From a checkpoint of a small transformer trained on Wikipedia: 25 layers, 6.95M parameters.
Each number is 500 + 50 x the weight over its row's rms, rounded and kept within 0 to 999. Layers, rows and columns count from 0. Numbers have three digits each. The size before them is the row's rms in percent of the matrix's.

# layer 3 MLP up, 640x160, rms 0.0549, rows 443-460, columns 80-159
114:533518439450572443540465516466459542516510557374424488430441439547447460470527533415544535493531483496522429475554506637461466536495484515653601476493537517516594539506444524403536550501426517565468437452476467374475498553481466432552482496
108:521529549478483404556590489482468509489631471567436506452511496556478553561482545445471583427505453485512538570551455474495442417488549515473500504548506568621422551465490510429556523438509441445580536459550552433488555456482516589493496489
085:490522503421507530428472532471548416491598353567450526466525488507572514453456464458484467617486525629567447533562606586523611537467505507404421519507527520474484450584496501520446500435531501520481520461563564465555459446496494542644568472
089:516476510544504538475478503547519537550522596495582523491509467476597419514512455482521572581596459413448435522455484497503438549424487501454488375498444594504507441503479498502486571544502485535531515524512411472435454550565548578501508475
111:600420531533531452468456599542418501533528468496603520510503518410518544518546623560530530577547537506473484462531591461418433523470512474548543478496440492466508468589554537543465447442637594460469505571578506555552485416577488528495498398
093:450658562590502515428522452402498472543498484383473563516547553487527438552542457509479461443503471456535524460524497529447558559541472509508488449421489539529458454511398523477493533516585426491530516467465541613592438475474492454552497503
084:523496505573514517546464520516595545419583444515466569510491516485475480508577513536515385409479523541555625476519444417435505497498525472469555523520506461491530530427450532492530498480571462447472446501483471539493510469472518597511549559
096:511539532514528438405425492481583417542552427504542556522492530490438489478436500483457544446545526558472462548542567525486477526487375490442411541394548537525504546414450575420494404572472515510568492565518458354490463616456468488543511445
104:555474420481486439514526487584475520525463521462605414422508454526571529429548471513514511510500463489438441513512501581483545453407472514535517508514413465514521486514517459422524524567499482513615472487501457471465476473492520527423586460
094:542406545406539447492457522436558528594539529548422507463488445586463407429466502509592575581566444508512411537481502499375468605503522402501579450529483520475490538581534546510441502493590475514521464450491440464468439409539432515490496484
107:488591440629470451541462477482488433595534596510460538548553552438542487572479472467502499382531499470487514578553431522432384481509475488572599493456474387537495441567485510499484476425483500449511611443523457535588517515468574518490504416
087:475487533488457525502585469480460537491504606549490499448567513437508565412551498563496511546518545444512480466612559501477482533396473496430452425478507446438467469508471440489440527472514498521510477526605453450454495482624507493475503520
104:546529582470504456409481514533478507492486538525490518577498463488461441431445465432423514475534593485547461538530423510452429553485519502586463548386513504526432563333555560494428522471488529420543466547476530511450467454555554480452484491
134:389599550505445542557463498486490521514529456540519492542476498488560517425568481463451460478547514535509549613502541464528512479523510523500507542505455488504565418575526494465464478509581557494498499459498492604510483445511511465536508548
088:609491532456551474461500484489423484457470552538542581535473408560495516506539464519493574458474472540556564539473474544473539411436450472462452490519531488377542418433511530432517447481451484464479522534472569484633537483508475573480540490
114:418443578518584493508586418545419538475475488520582498572489474590477504498525500609499574433530527467526432454570461564511600524461478459519454515461502526493562441503464521467488420500494426436499549491456429472572506514498525534463518489
092:478492489534538391543502518529506432529534430468476525501490522499536584522496531452509541496454518524444458496492473598503443461593496464474581540563430436475504581415421548584407486501492490505584452481495522516537524357477491454498476590
099:514549418505557463527503499540417552481467440517581455453570490518496530499457454484519421526447470527479497518492492450423409435489494478419451507470369431572510494491502402551534509457556493559573535511547433491476506439458467428548521544
# layer 3 MLP down (transposed), 640x160, rms 0.0551, rows 443-459, columns 80-159
109:506472460501525487527441594427425515507532462567457488520498521484543457539431498521431577603551580581433511460570569546528476490473488501406450491483438506545490489507456422508526650538493584445440500507451539463589472424494506526488584448
108:509426457469415530605514621547619481523533507597549464482462399440488485511518478486446489404470488509419578444532563513454494496566620451502477493501431443469478520595522515435421462520510459513509490485540390588517537514539521566554514427
092:518535534545456459518551511495619448536470594444553436496517349547496421453592469445465472529421497550506565521435539454519420426567514494485465486500519491614460543432369573508574424411516530552517454475453493520443553461537500504571526465
095:444537510369589542521565515369576443525519490518498524454562443512492545480512423597573496556479417538523539467565506485518489517468426510521518516464533495509440479387492401410519499441556478501427495498544589484596478446546581493514509534
108:437568466528441564445530445521541514549539458501486591459537481563439511571505476506467486459472439579537579497563395519506473497579433524519558477564540515526536508534522518570581536516577507415493460480589571447531430561394620546451448528
100:511495455579462424516440495548444539577568493486503489462519485461433419480552592525493549512535513416500588575517486490394447470476552508510525542521486410482484488513493505483532420583488434554465431586513444559477420449475514504484471485
097:503498568531495485511459514544445413499455525416474472565577449460568547499388570444584518513514539434514447499432527544543537526414503600496552570511529570489465469563539494541473530503476559541476446524593483510566535439604510442515522520
097:539430427546534587519536598474551588547501518477515560554462437522413562398482535503481503492457548518502518567525567485566519528424429487477543551472417471508426432531522513442482403481564452491468530502542500505441444382463548537472461494
098:505565502555468590504488550497482513511499575447491520557469457561409536531516494539618651547416475522595416462540585474418511543452523570545529456486452512500501541593570563497484473479558468486548525496470578499433429540575532489445475503
103:528508348396497467501525472468470532462556547535553520481564568428532488451491567519464543567490511430431610481493419578475478494598473551498535594496434455522508502509478536596495576494480516490537506541482385502526542534491433488454539438
105:474473493575588473492439506470519473546464419401494555514534550529479524576450438500451448510502498483466496496520542479478579587586426566451481518453578557524572494454526448568524590483543481491593551440507490558490576398458538496390499525
094:452491494524583551491546482439485591470427541534571523477535504543527554528566498438456499483457520395569512518481482569471548511526539513613459473568368484490523420454464548497479545599557454495460453399515495437448404469511516507488438460
103:369472466554448492440497537488584397495467455531499436553488459505505586488551546561575563610444391574425471437544426604518504434459515502500505535500560517503597575508575495523508467430554493492522421508554509396508474574514510499519426559
131:500543459533405539535407542532496536435506516632526482538524535462510498574461590498485497510639492457493426461493527473532480447545453517413574429462520527502469527493493524589539542498540444438512510527586488594530458454536528470564593428
085:502462570462427561537462461414572510526486466533336484455538473497491470529498503537457493494539491595469435470359544481525450445523502556577490540499542402515552553527530509531516473529534481505411522487513598539434514447500460587573442572
119:535462504567485542510554605587584471505523474488513538456517542442451541516659478511493506518426500474559504500536454565441558578545513483538553548520470511414416533507442463542524423461539511496467480488402537558522564565504547482463528509
084:488495541440542519459440510481487580470471547444546445463558524468515504506497464566421457486479411489576511464429568431460499573505544506506423505440428454524478424511635474456433550571431472459468415493525539545486472601457503544489473540